python train.py --norm_place="pre" --qk_norm=true --tie_word_embeddings=false --init_std_up=0.0243
Each number is 128 + 32 x the weight over its row's rms, rounded and kept within 0 to 255. Layers, rows and columns count from 0. Numbers have three digits each. The size before them is the row's rms in percent of the matrix's.

# gate: layer 2 MLP gate, 1280x640, rms 0.119, rows 106-172, columns 128-191
# up: layer 2 MLP up, 1280x640, rms 0.129, rows 106-172, columns 128-191
# down: layer 2 MLP down (transposed), 1280x640, rms 0.0608, rows 106-171, columns 128-191
gate106 090:140125165158123160156076133163140081123145192058118147109196113165210097171141120075163075143083105132076156112120136146099090081140175143097116136164167092099119100110158127131135166130116115
up106 099:154095187142171115087138105083150128081125175171140060115134113147188161140180127196104128094159174152135115112164143108160148201125116095150109139132134116153185160095086137170124101093085126
down106 096:112101076199109137141133156110113132112101140082068092082151087076175136132114089089141103146121113160132148111127127211129143104121191092115170152117130122088100098123164161120120103161151135
gate107 102:131096129122110094090140141129113182115129201139099150155084126184149172136123186132090157089123132079134094155124111107115203167135097128110164160141135139183151123110114181176106117154094071
up107 099:198130151145126127175128097113086139157115068069043095150091077121142126109189128168132233154150153091168106151115123092120203126169145120142132099115171175133124123145146097110136114135153137
down107 099:141128195110198136071149088097101105130123129124148068095115090115213117121142105112153198125174177096146084117137143164107161124160156183150108181183067194147117057125055168157108128111124156
gate108 099:102157147107160131157132116120148108112101154155138134146102147125120199093162161112177075138137124085181167126176108105106142166168136123142150091117068154087133160113146164106119148106119093
up108 099:098072108117154072109093151125113104173132120114152160142128166121081110138089128156157137113059187088116099125067160101163102130181103113146171170083165181139105103111133109117165125139166188
down108 099:096088085138118116123128089131113100100082132182101138125117164088103105164122115121201208136115142093159178035128095085103158109135090128162159137163150073115109124156140118096135114169122085
gate109 103:126182099113144079171162084110084135159167130154195155143041112173078152171014125144115110119150076128115125091083160116069155115156094136063083100104116149127117119097098113150102164133174124
up109 107:098165108114109132092120061123086187139109185168112161125162095142154143106064149166095094154148118161145149121135140139105132156154090165128137093122166097146079173191128122110133094090240142
down109 104:124118126155153135158133172144178173144128118159179111133188121142061124111113169087148104118088139061111121146077157133133091170156142145152140162144130125125080124098050129169081150120106095
gate110 098:158168077128147113126154132146131097088177120156148094129118130144123106120127104107193106154140096128061111161139092112108171111159148133149126134140144112155095131155097136156133151100106080
up110 097:115107193060141134100153104126128165127109106128148138083095146145179111150146150145100098179120203095187142114168116087085104096060107090151056135140117130208086200115097107133130140151153134
down110 098:158143171044090176144104104083125127135173200096195108141094154161109134146114135102090158218161138051139137089180144173109158065212117177118119069075169108124102174115181149111122162132051122
gate111 101:112182170127097132124089146129116148153142130189142121105092134125115124109120100114093114174083179173151115125175103143133132123125199112137093116135106143153132140181128157085172108186119214
up111 100:138170124140175098111112101109128136119092074115074134097173106124114141120144175066150113135156132144176150143123145081120097105154105147052163092164153109155130116157130087157135100169157073
down111 103:161104078087085082155139141143180155216091175103100126098132160168101089133167188105135106120153104066118094176109152134091093146141047155137151096153098077125158080152127067131190143134139106
gate112 101:060122130123152110153116103146103122124179070056183108071095123128036150139150122130091156107207182116132081100098146118123137127117120178155184121159096150137089176151145067063100147139121085
up112 101:190110120141146109127117167099122178124132133163097132164116151154139072064149113171159114132087147130105136143110105131088119060152147173166130120113122098098127093146057126157155104166052143
down112 101:117118127101146200120224094139104114095128167136097067142192160136134071086134154058104150127110124119124240180093162122118152107127089138082116137079057125127130147103102143128136085139075127
gate113 100:144156099152052124154155165184136170102077105201174120062150135105069152072112135077110117115150103082102116118101078188174167127136066183128135181139135120171094167144084161177150081142141096
up113 101:098167073078155155129077120187154124057121168146132142078067098114108135124096082130186098123177176144091141121150118105097171206167155145099135124179119195160061139112096190119155085132096121
down113 101:123176085145167062141140114132173107101111188156124125054146085130084126156109137164085127148154130128101122124083130097146169184133158127114139195114120171106122146096136073120144073137135087
gate114 096:124097117112126163076089112136102098139072135095186145127145179178114109087102112104078104127105108145074085118157182128204147186114150158121127148156134143081074173138136123100107132111152134
up114 089:108163149104157105119118077089134123160143130090172088139141172166123143074107129065104141133241103132171149186067139129100128084147113119098146066184143161127108113098162113125126100096032140
down114 090:123109107131120102106085152070160157124116118107133115120161097177119116018134135152107111156077136089135152165134104154108131115105164196105064131145113193127132163092145115133109130122118148
gate115 100:092071155244161187149133125061168121115146104119054132149123151113150170175097168099131164122029133151167160168168112126158131118139160176093149111185136072153145146163168131083138114142116112
up115 103:162130183139161177113095049022069204160113127122133134119133125081128111154131099129139139113107139158135140190091135190127128101170094111053114143127171156129167098121144103138184099103112174
down115 098:129132163183153187180139115085138143136122152125163125208162143151154126214126085112134129126135135090188163200135162130105187113097112075120139152144130133137136121173166150153156146194239117
gate116 097:164141143113135155163190095153124082139088113138157129090095082135139153107191155076101135137126153085154119129174166086103179180104141160083104105102137161095139123173142083149174128142158175
up116 097:163158111093155111099118104047095171179181125110102177095120106158123136119123182121147133175150128071152078135123044146111154173141068088168144055123131113146137154098103171116155098156145167
down116 097:157134237136113108095121134063146133079181187086122081103080132166109082039177097161175137116143167159188082169179131139114126143115140080139120104057151129134102135144129109148143119085079134
gate117 099:124146131120117133119110127136147136119168092144214086118160132106109090140132080087110144126127186152157173134125139085137097181191111124140111128120167138112155108229122087134160122123132168
up117 101:195106107109070125176112207134081133104155170223181147128176066195162119167183120106122098156114135119160114113185106109148090119119170135125089196098170132105170203138149123075085187145153181
down117 100:106071130121118106140146131083112126083142088140152159141105107161155165140170069116132133172167114068086120158144114074152153171136127139111158144151126159099120075112075092078182172142154177
gate118 101:144188142113206107124093120145156132122163124146131171166146103138101157103070145115131123152215094111087110116091139101130197148078176124122195138114090128072105121098092170067115170131155075
up118 099:173110114034122143210129080115140107117158098103150090083187155108109202095119105112137082147156110073113117137155182060159095180145152137095084082162103133157109152075172135166122091121157130
down118 104:134096148152135096136029115137163146097093167105130127114209051136107057127085104187129106164200080099140125108126117103169092172134156119134119118066143097144111172116168098170174111096087157
gate119 094:160223114115142142108139104161142172125034093093092126168126097140121126150155157165140136131118115157085072134133097073144168197090129134130120166146201096151162121137134131104131135161165123
up119 086:155121092136121108120116107152096129167131111116109208133112081130075175148102164151109178128105116151094108118114051090120168177111113148101177123127103114121124119128129152194103122144119111
down119 092:089077127104122141101134117091150127161200143114204203124169146089112102122133123106115154179134128104090109130107149149121171117149137118049128110187143111140121082098137163129080101156120139
gate120 098:116123093047177190087124199118152124088111175070179106146125113128076174087107102193104197139195152129116106191088108128086130174133124136106125122090155112156118109151124179059103148146142160
up120 097:161188163117122118116087121130084141087147086134092156154146104114133139167168144100096067086103117061135106098136134140102115143103109117127161118102109129163092165116109140093105103174083147
down120 101:115177203119148116130085075058093082121112119112109182127091080151154142127161125147128067112094127138145161070150076126192154105144152171141090120128084144130144167091152115171157155130136099
gate121 098:127152142095100099207133082105102166052134086072116102140097161121141060131177175101120146074115182144138107144109155158084101126137163146069179109144109156143138171137077097164230068093151152
up121 093:145098140114131144124122109135161131175063124136180166139119091150166106123077053120120100133172122090111138132145120120087131103085110153126135079193160111162150111058069241121169113072113148
down121 097:102099115076127154152166117118126108133199147124149158163120092152148139106138126115117161120118107125156193164090115115122088094111184160154086102131139112089113138125121120055108131134099127
gate122 098:114145108099149156101134110136079080141141111117190170140072136129159132093124073119157155163156164179088158123105213127215199160083070089056185172185124133108142152102075085078136138135085117
up122 099:138153165143134122113116157103143120117110115090157105101131110121118178099165171075098103124164179158177105073090097088057193123096137121120080123164106178170144094107076160119110106132151086
down122 099:148167147152154105197156150136153134134171132114133089205125111173151125123152083092060121126084164112130024159160148138077090098101151126115139115162136143147113118115118166134127107109093156
gate123 101:133132109172162115118073157091115123140113202066127123176085140075139164029119164139199118110213145116130151100081163079168181131163138109121034120144132100143064130105078147091168091165159114
up123 097:104075120153112180093125097142152169108118153064126138081165114074078142159132196111178122070130070119128125090013153088191147126126134080123113111102133117121108141136146127068144104089124061
down123 100:140158124081088138100063114108128135106126143087117207104162171104062119141108183094127109174110135158104127107129157105140112115125090117071085115133176146156118103165088143111132149125174135
gate124 101:163161127141122208084122129201168162089143183208177099109170132107139094165119103117134160131107105149124087142043187140109083104096135116181156163189068143175124084168125069100113092052070102
up124 104:165169164170129163153072138156132087133104133150085108097168090161159091119147151083114091123173154160147144096129119064114154125132110147123090114103153099132109106202127098075116091164178097
down124 101:121165162063150158118137118146153113154111115058111140121123066142191142141065112152102077147148110076084142111132139148163108127151192065154077109123144068210106152106135149144084131087089117
gate125 099:122105094147092099146152134079132124111205118147158183088079074143120140087135093163184092133068105168140130181120111209128142173166088102107192142093111108191105130119159145134109136153196088
up125 098:153096100144065141115177188112061103148148075145112148128177189134161205088114103163111136146135174138135142073084137110160133088161119128159126102112140135151103162130164209092133160120164087
down125 100:132131146159120107176103113128181095163114084076118137064151140100171136162096112119175137124087182095127138134123142118104117089122188137167120117137118126117147154122138108124104129096116122
gate126 099:115159151161133160130154135138105197135169160130130152137133129078170175069127134119088157121125103151049140141094152121179146106117143156099119140040120056231211129152108147157151166131101112
up126 101:134123144135132095135117141119096160125068137128132109173076121097144151117186116119169118132106120054101126124163156137142139067094181115141150133116186141158110102166169126157115156070143141
down126 099:165145111131166109151147151152100060181117068190098129132099162140130158092149115148131104067137104123221174118127090171159161128144166131174151152120117171147062120155066133090143168126144139
gate127 103:198137119088165097089082073126098109124154151123166114115137117135177115138086121104150094122132093084109097107126089069087132133129135049116093107126124162120121114034108187107110148139123111
up127 100:091145127132168036072087203114135144117119175167090077072102182114156141154130083108113178155101192159188188145112082158079085166126173139105172184096153128145126082111164121081106143093118143
down127 101:115113135086109119085170114072123116098128171101188083094137127135150099149143118151142093142167137175123222166132127155119123130174112121132152152032116144083119070196131129078092157128129124
gate128 100:182141143134161206135119171113127056096093153093167111177129132099127093175150129132154107107095143130092188070137181144176092162150158121117118185191108170177165135137142121156165120151131115
up128 100:098148137175117074149126183154084055165119131119122138109059111102151100098148168140115163156155096076138159234187134125119115141119082090150188153186134124074067118085116122088093183151150156
down128 098:083129067135134114152110124166128147058159122109053167083125128047129112071105134109131158185126088092138115123164128063069164107086144111153115077178137120127158134080113154107135131127065153
gate129 100:138105047131143148117075164119180108130098114134132090117138166080141118133096110120151083115097155088140103171135165104167193116144130134083155094149120125101092145117131156054129125102123181
up129 101:143099127090112106149134155110140076050128151156162110124113220129120129111112128109160129102094118150162159116080161118085128127208109164149073152118171109153076090159163126120112092105124164
down129 102:152134185116085186082051117062152045097112165208194149154163211114138184074134063119109166088095136103158123166161124124148141101135087150099094135156128134137128119122162149086098104152117159
gate130 101:161096132140128134148158125058127134120185148095122144117120151161190144128112133089132108174121111146111113111119086180094103121094106145095114079115086094101162131147085146103166108134130131
up130 104:161139084102142169085170128142210167087111222097079127119126127118102133128103161147147149157125085090139156135171130126154120094127181093171163156158142211164108094122147149103099130158142162
down130 102:138131171118121142118061080161130176133147146123117133190107098113177080146172141080116137077116068107134168137132153126130155132162159082159150158089132124093115135156147116139156111064188112
gate131 101:096142095085114162088140144147121135119110097125134089156126148213131179130065166174128118152135168093115124113116179115126163174184108145157141173151093134130121131118072129133203133092097088
up131 101:131110154116127138143173123145149123150152195174122092133102132134179143120050068137132164184147152105081097106075098097118101125100087133111107195087187134186149107139146179118116150128072149
down131 101:117138068151144137131119117070176051154158132131154082140117139149157096099106134126139152092100113124106111141157065045128098102101122139134124139118096085189156107124112144113133137137102212
gate132 101:115160103098115080115159124151118221147170101091099129122140067180142136142170126125111077115131173119153128114147154139097124228178148067094105122142112153155112135132091140143147133158175140
up132 095:140052148134080150118118140110126106116101116118112116130103116119115148116103123142166167091072127090132132093154133112134163102078152143144116158115220062101187142112108025085155107147169174
down132 099:095165111186120140142144132140192128145101087092147140108117136104135153110075109129144110166154101155118137085125122106138167099126151166107129144156149097163133085136165088147124138161095164
gate133 098:150137126093133108099164125157167117147107128084129097087165107134158196157169154178170048120135147109146106112095122159101105128107157140085120148134107164149087158126163077108141144128141097
up133 101:138100072142073084123112111122141144131116205039172126084148125120065123119143128188088169170183066092102146137119173117120122111173122112153099115123153152109106130125169147093114064169136111
down133 103:163105122116144128126080104094142140183117114159110040187115188137101101147087121084135136115163103100091181168228129155125132111124119140082105132138111087113138122196148154106139139176094146
gate134 106:158105156049135120191118111081207145120074152125149130059126105122169158091145151135138136107187149126113161177136117124133107144101169054117136126133130121114162187140107089135116165108121152
up134 106:148116101132116152135142161114122142125166114165153106123103076137133074135156098147124090126035132127114165088168131130147163102152092137165129138141142177115141188104128181101109097149101155
down134 104:158138118133150133172140090043116166141143078100189160170166094126146121083135152077173138166067138143089141137123088100155156121155193123097158120122052128166096134145170181063146165177159154
gate135 099:117126167092086133151163124152120113123181118231104158128112151160187169185108144097133124113149127108066087082160088089113148172125175129105083131131128103135083121164111089108089125123102129
up135 100:139081120095055128139140150120119142087148102089124093143145031121116169139183119090138083125115096121187168213121132147178145134123136112113108095136076148182123141182120087131143128091207106
down135 099:157128154141161121104130178112180116099097160028194150080128047131081132123123142072109127094118155166145193138126135111111116117101119121055116127106142147155123159105097115109093142128136158
gate136 105:130142127101128098115130185133139100157109127100093117115078089150143123164126120117139110144137132154130098168127114079126086084158110166118173150136119176150167151124147114146170127140123111
up136 105:129110149182143126085128126164192176121126128149152165076115138119157064132112088065131102175138128106126151087103115092096119149103203107139111094109072076086084115088145149110181135081185099
down136 104:128145105171149117121149165140096177105179124121122203148122119136138116091146109091165171085107150127098159123132126129114097085100132108151086115170102108171095153179141089102147129125192137
gate137 101:068107148048167152136128123105167146070129123140102097102089127160098194121093124140124183089103120051143071176163174147117121113071138181137048141102144102110063135109157124099128106163173098
up137 100:118089173127136108109075151093104151076125176119143135091145058151087068058161099125116123182182130136170123128157099150116133128119131019104128148189171126114099134167123142131081122089149127
down137 099:151089066088141066114111107160161094106147129164162127167166136093125117123207106141142142138076090132116070130101100134133084157113183100138122110064148140163106092187123145198112145094149139
gate138 097:080115124125105100149162152106111144092109136131124157127159097176152123117069175093075138152139127137115188176093207107124124117104142105105138158081161108192156159151123167109142156055090075
up138 098:146110148103177086142126163116107109120083105109136116126099136086110136101158171164149137084160037117106161150180128105100102127098175102173142158123065079145098122066151084090129145110132163
down138 096:152099119089128119089116160129111119033153125124125117149197114147047158169114154136149100090128145129185077041122137049076154099124182130125097140152135173125165112113135120113136156069144137
gate139 104:106114101141041146104155166110126112118113089121129071074144164123169112103133144144116139186081152111080144142128143119154087109139151222144138123144110112093168167140156161092135125114166134
up139 102:159163095155137155075140155108188108058108058115121103101115118138106165094122155116121102123142097099122169081135100111182143113112114121106194116155110121132124148096114121096114218181113139
down139 101:107159148135159110130078135193144135122127093175098125051144194160097123141146145125171165129139162188127136151091112139145099122167107139071128131093124116128130130095173147163140134127147180
gate140 097:128064136106122124098107152076115110160138204172145110146131115122099087107166101071071189151053134134146128126123119175162124128094138175154078148111141135179123159181113140107203149162190165
up140 106:138187104159120158161129185129137120100090088138155149148141176081095160138108124126167109091094088101148128151166121098160122086115148065123135027191141162156119134119142069107138092100141137
down140 102:092164106119121140103150158140028091089069156183152137131138200121152140105083102135135128110171146122090164134203094174182172149135089156112134042083105130079139152157147079148174179162090112
gate141 102:114102181105073101109089136158122123126171127079081146157124121079157063155152089114089111142132129106111140129150101136093174141107087117168140170162112111142157142100104157147133118151107148
up141 102:122145143146130142096151106098129161079093088140069081080094107084099087082171112102110107153047095184098105107125197160137107088175178169134166165110077188146063142083103151101104036068081181
down141 100:159079132127159123137127159140092134138135085138086143110137139077092125161124126178113092133103164096130131103101139099093063124171094110144144177136094158157084150094128164093092199138143084
gate142 098:067174173178077081135119094159131076157092130124109151121163095131153105121113125194096135117141114100081125097124131091134102141128112144128141130145144072137142086144155092120060154117167098
up142 094:124179057147067109071113143114098176122059134084141119133124108175135137104121183161095077134066099125164224181125172089155144118089230183135110199127126103123125097168096107119143066109168170
down142 097:176114099098141126145156167154122109168123208115149171134099093063108142107114104058124138074081128109094134110123116145131149115104119132146106136113127145175135112070131146133107191153141107
gate143 103:133166130129102118194176154105152118100135162108117108134157119105160146174140128145118101209161102180180149156173190100126137184181152130077130142209101124141080134131153089138148092113135111
up143 099:145125060154137198124154167066131136061100117148086104118143135075134097148141170131157123160095148115107113142128111157080131111168118140123145107106108147100105140150143138147123156139094166
down143 100:160099192122071150154062113126160097136087105119104151125133106120118121093107074144137107095127103069172149158080115160080161159150151107142085105126149121099109114058104138087145159127086132
gate144 104:140163090194152163096098184146103134078172135147114124119170103118090102117170138160148113149157131122095156144159078124126170115154098106159119087135111125186078203131137136162102125199127139
up144 105:151179091087178143109188102080101129160086123140166113124130156137143109119145189225076219098138097178140100093102098144094135109130140092152120158141171137125056091124099107129125121155152149
down144 103:086157122089103123156091187144085086161141110165174110118133121194104117091101126109103115153122149105094102095083217139132111121124134099098103218145131083130123157143163118168097124130129104
gate145 101:176135152142114148154169196171082156106120160123127139088145098142146130085136139196114124117166145158093138145059104145134129108101100104152103112127117104191161161171096098137110171160135115
up145 101:091101142078087160092107117069162136149154087163140154151132131103164131143149178095121182093196126189121147102133174095109140102128144100144089133100157125153184049103125140109121054114114126
down145 097:037072074084159147142125082137120002198095104106114105182149123094192151162143113126068099179242110128133167140156174127157134119139154095176117117031095103124170099100104184137115181069145122
gate146 099:141104131067151141159161151089068171101191157123132138166098105150098089127151146142119165150053131216132153128077127143095114089108123128145123161123084155121124143150149142136146121125107143
up146 095:148123154083150116162146122124134155085091112113170143141123116092109084154122163135076130116170139154148130115127190189068114118080176171106109163119121147143102078156135148082106116096134161
down146 100:118164088156150158140141145112083132064110093136143104181104116180111084096143159097082118118063130192173119122180097180138110094158132117087167150157126199170180122147130130111145088157120135
gate147 100:146103123073150113122151125131119100146130091143127106145176120121135115108086100097099150077165150113103159130170119112131129144156124029047127140062181086145118133162152116089101126104127153
up147 094:142080158184082111189119179069114151139135133128082102104163173102155070127134145164138091133098101099098071084109150152098174126123139127224049128135122085096110113099126150141129143119094155
down147 096:115168132139164107121232106151109108164172129083105121143125132190107110169113113186119165124114138113118187197122148148119085113108170176117131160164096143115057172132167122125181138129150200
gate148 103:131090159040139165140136184093184112163115081128215148120163099022114106086172153120140124118117104072088079098149164156120101129084110116115085166174085139138167149122106114133126102104165089
up148 102:123192149168126113143152109111122126097136140145106104059174125155179156107143118181157160120171170140090122085107050106097129167128122112146103171153112171140136175129144122157089187106113096
down148 100:147133127144124162179061123094101103104093116111093157079111152162143114113126108162079138119088099141165164118111155105091184147096120110082091134085123133112080124143149112075091129099102147
gate149 100:104212088106153102133093145175124166105130123150134116184114150213101091109094153123118151151121156136123116108142166113097108087155157130115141164160145137082155083115085173126151112143137160
up149 094:155088112113155203103087159129139097123106213129131125151095124117092153102159135105142114098128126124087140115097088122091122122100130138092112151088117096115126172115068170179151120149160126
down149 097:129106153119135095146096124112131209067147121141127105169118143153162108089053133124170096120117186027083161112180156088101115064187139110172110115106109137032113140128148162174153079126107160
gate150 101:101140154095075114179123170106165174171058090144173127173139129093111123140146143130078162104124138175104129118122135112104130079123186165113142184126143108142134106125132150116128173152179076
up150 099:171153136130129105150122129127125133102242161132111111122152153118172173076091118121138096143140124122101053141103109070117151093123154107107141100101192149126078099124138096130097098094168129
down150 099:136126076063142105134159136143093118121148059137105136115118172109064174105106103136115130090117082100065132084096039145175139133123171102117166138195187126189115142118122178137113106106146183
gate151 094:133194125110132115132109133186137094193143116115133120130140150139168120125105094112086092158099101120143134161120188108159135143174179189085146135136145163117115114083178148172128136076135080
up151 092:103140110152153104092144158175135148126071172107114163110119161135194160072143134116167106124059133138060097062170122155095136129156156141115084152089097138132224146155157099066155104188099102
down151 096:199106122146119133140104167112090095156086186184146150042087172166173162125143114122158137112094166133117165112145150200100136083194202131109123154109136137129127102174125169122193201121103100
gate152 093:174159068119136112125117106163152135078113098130090118157111147097107120177128122114192109129129112187098122123178168133191167046151148155110154168203133116078142172229114099072156169146125176
up152 090:158159109122137132068152101124096135115099132134173091127108155128133112158147119174125116104164092128125089094146108090140153087155120157096132112129148057071108208208098155081111147099125208
down152 098:168108125131221077115106167177134159121117161172177043172146091095117145157156083182116135071125143149085153136086165100160192107144170112164103156112102143078155119161066185110174124133131132
gate153 095:157092101078164138082096112075137173150141052135181183101146114142111104108105083132114109128144083085117107141131120077092151141098058186094160123146121115131063155174166124050095138111117133
up153 089:120115121086105084148130132161174082098087114110166110123108115173141148175123089099148174129140133162144198108122135100115042112155105093102105121133135063138124114189139102177091127114157145
down153 092:138127129151111158083121154125162129090176117173183087083193121090090176106149107112123104144166145145096099093116163131189157148158132137078105079140150120131169125111195093110118077106144116
gate154 106:152169108107133144142103163124152145126097116125134145124171146111108130105108169110082132098123195119131147143108132160115141104162120145153103062105159160090101124111126157174105120131086186
up154 106:075169061052117116169159147074133095115101082169061121145199180136127174097148184105088108101123117141079100134131064149158109110160114151151093140062118097118091085139141115142143147091168114
down154 104:129105093073125192133119130167217194147102128076087174167091146093100101150121158134079072157095104156129088180153133164161153091108120125083108135138128118138111105105131117029168136126144141
gate155 093:063137061115176107143176079151143113183141086130139133096145095201176139112103156131107165141168091106104105101192146150146129158153118139114121165206110120190132113106143118142121156086081118
up155 095:150134099111147130123114158097154168179176151147161129112163143117125104123103124135141146141148120151129133086115135154126147118063129080121187150114162196170081134092145117098118131082033109
down155 096:134152072121149119098158155121116115109154147130147117125140153103103103098144161165157090085123124110105090135081145132097179157137168143196097119125096102186159093104113147171166108101060128
gate156 095:088140173144161124178091172161128138072110099124166078164170120105163123066143150123127177116129119162116124121157055067147150113185141142089116085137103120077147143151125185159105123048159110
up156 094:107125132134106156148083148155139140102121165146133097154125104129138123068118067156132174142185088153136088092176091084143123172131150091102112118166119157082094189121113148119108169105171098
down156 092:109140175121066141150129076139167124138146140130153020196149128128197170139145127132143159127136113070163067099136137132160140139186116089108139098117135129147126125130097223141147125103218190
gate157 097:138167055097097160116091086087103162170135144183089125139127124109105099091099164112109077122089108135132093166148150100170117143149108145099138133146137131096043175168184098144063070126123160
up157 099:117142132168089105167140137096123127109131183127083129095106089078089188155184190090125177060135119132139158115160087147136138154146080191184161128119127125123080179093189135080129159075169101
down157 099:051130142123143112163104155121176167102130152116205111095087130136088135112178176176156115100115153180081148113135119116144194185139089122130166113074160172113125189112115134066189119114102127
gate158 095:071197155188103157120113104125118174134074083169142101138159140120077068173125115172127103100105153103133095151132098133156108082085199112110221111146107104143101208190125152064071159099115159
up158 096:156096145115094141150153132135127067127160131164143129161134108144044113143051122071128125130108092099119147108166203109158097172217120100046122132166096110125136141177110091139074112100143112
down158 095:179184160182184141105130123049164107112160146094136115096121150115102120134114133124160123134150112072106120080099105144139143178130139145130183155179157135122130087141114160195117132148153134
gate159 097:095185059124128142111081098179113091131130111143126084199138168145151058122151106147138116124209098135124053151133100113051232156162076214128149114156052059138115114152069175142102138146130120
up159 094:132152129126133121169174133189122099099111109046129104147055115066160129177072152126159117140145146070102116112124093128112100131063164108151186136129172157120128133080233046108161086111102136
down159 096:117112125144149178163121184085130120108131081118097172138105096074141095128128153121085119160106173162151132114098105133151125146107188100152073117107169105075072143113107115191164166149084115
gate160 103:110162103137087118123137187137045095157145141095172165143135119175143098163137151137116075060102160164120169158128156139145125133136148138130097068105120140166126131199147148103077142143158103
up160 100:138093106142172141128110121101179105146139113104127138080123133091109123047186126061128114097153042099113081102110087180111108086098166212079085146092108080101118083131165074175146130098121139
down160 100:126096162131111109180151134053150161165124162090112055149137116149101158145098088146151211044163136131155093095167119099136122171128145076137139168080162134122121139081128132139109109119052211
gate161 102:146078139153090076173080111120128188123144080179135160157119167102133157134097156119111148124078124092184165192171159198147115082135123134162193138138110161229119143145101131107122152097131090
up161 102:147112152144116104113079096095146120208165170165183184054144107118145123094130120161111133125103145126091069100143158164044068099145117153147153119125154115102101139116173123142176111177151125
down161 101:178171139069045138106076129127178093170087160098200173150151126103131135128161097193113146086149123137181188080150112137094103190136103065061112100127089092153112110093125099076105161164139121
gate162 101:164129075149126197123139169143135175086085072132129164184180146097108108073130145106100132163110115093144110152102114062142122166129088153084134147126139144126126130108122146123079099132131138
up162 101:107165089133132123109082123136114135143101125123123170107118146124098135146138111156123159144111152129116115104132133174088065117151076124121225175164123125097091162085155144138138137188085140
down162 102:077160128141098125077101132126166131110152127121157114185106176121133100160140160145136120180125135100116135150109144182076117142144116097088123123100141117064167065147073124117177084140104141
gate163 099:149068204114095137212152123100135195147190107118130165114121151115146121128114087115097127153135167088107161143145091132084120134071144154156140119135085140121126107104143144071130159130087121
up163 098:165116241072086114118138124115079151131157076088187143147140127125093159132139142107145180117151103108148142180130071150088081125046162159171147111208128185117153079081128143085143129146143108
down163 099:095128118130165103164102159149130130116175090185122160112162054108105146124092181127088056117118152148068115150169097114109137122067140074172114120117148122113123144157169175106146144076089085
gate164 099:116169124152130125138138163131135115172098142199090108119081191055129107122083148149153131104165096173155180141097145175159041195191100105166165151132132128145076065136097117137067144160174158
up164 096:160132140150170147100112074164088115131121068110154135092139120092063136106105103151132133105184060126155114106157190143133103113168086160147117138100119144148182093147155089111140093128064074
down164 096:190144119105098129104107074122135143169153081123137159089061168116133182212139135105181067114101078167117092125126174209092072167070170139147112137129121124149160146139160068145103095086190120
gate165 101:128098114109131108147099129118124111132079114140067104105117142113094114134172143140057141160121098097169128103095142083082155132173103141120130131136159111107124170119077162146112173097139099
up165 102:149107177163141102141154122132150179125102153153119101125048145130156165133097077128149130156120133179132150119094168123117129148129135118149100023156146143137085095156061159153157144164058092
down165 100:129136197135119113116143111134110157201144165116128093092139085128157103171094148119113128154144132099158119087157151071112119106076139135131103074093132080155041106123146082100140150113134152
gate166 104:108113128116161123186126145138121131137132187050122197087070134113162183088132090118120127099102115117116076182152080192103106128116144197153119117146151135131133146098102203102135158113156097
up166 102:142100135145155122129171076152127158120101156123132103087152182083147153104155161137155146107166153151133145118158137111066097147150177114137133180127058162107154135113079106151085085139173070
down166 103:112143081130112126154111098140152109141120152101112119141135110122145146145110196109134145166115124093077039180163161126103080055150103170162122159068178143177116117130205100171144148137144134
gate167 105:061139099127136146138161128115150118119100197132136141160140157140199147129091130174105141135181094061127089125141168133126155129121180148046097126105139119167099134117112115137128126128095140
up167 109:162158172173123103149090104132139165178118077160126089143108051148096146160177068111150127116113122138060125167137106085106107118094075171151114145091132065066157167100162131090156085121124097
down167 104:244112093125061133107108094082116187157173158102120156168123056119156148163136108123135083111116122131123000070088106109112128100125123173131113194124103126113108109120145129113130104124184126
gate168 098:119162188101146108084116137130126111163090087095080148130115141123127077112107157115121157110112151162087085181136108139131139067119108130148154140122088135150103063161135132093163135063088096
up168 096:170061134127092105189145129113168109091140144164155123136150160184114132136162094159149169123107107100188130131097175122119081141074139148136079161126187156080099090108165138152139121130165127
down168 098:135057130153091161144188212093139120152157156117149155136157157104152111128151121124067117152110176112207120128096124169136142149160137151142080147121116103178129124104080113059128174117187143
gate169 101:137178171141151153135199149161128084093136126100123096107133177129084202080063137107151092025139104123100148111094130166102099122162104101131125061136119135090115169142122230137121106120112190
up169 101:095101081135124104127143124179092135132060150142114096124139092104141103138143172159148145141092153135113094088161105081173167148106117138116120129122170078114105141086118097172139104122183135
down169 104:134130130028158131143183127129082136146106099093173065076125124145148113127152137057092140140051127140134114123164127127085109128121112086074135165126081126109102132096139099169115154153100166
gate170 099:140108141184094154214148102059151117104118148159132130125097141149116145171154122170086122192171149156144054189168084176077146127148081132104163127155102112105152139144109068185138209186076139
up170 101:127124128071128121148159117117143133132118094135077118144091114099236094108114114164177158103103137149091127112111114125132137162102152248131098090105121142093160146143128150159094139084174097
down170 101:180153096184158136105141104108148179127150179141145133102136151087125120114145142132133110160149116104117126069138101107138132059190118093120081111147087089110139103033100162097160108119102162
gate171 100:074117162105151168121104111131087137101137153108155121147123075090122133085140121130163111172150139093077143155144077137138126106159060103127130116115123184115189142118076164134143137081100145
up171 099:164127077101142126123075061085126178193091118119102139170140161109048152157125151117087111093174146132113136133165121082072122104132113148113125158145113149162132117142129114153099128105166119
down171 098:175125034085200129103162160116116149144129178163155115153062146128127096104106099115079113080103164103141118107152106121134096096096139152116128104136186096140123130098163170110144138128093189
gate172 109:113157125128127198119095105133144156156152085161191166129158108092119099089105157165121153152187111146133147107198135101125141141136143149077109124130167157146081144140108138086206156148133119
up172 105:143154126113139142098152101093089106102134129094102109127102140143077104144171118110113130100121099082097103055071093117131125115167070124101137156089123099052188147146121139097114049114160076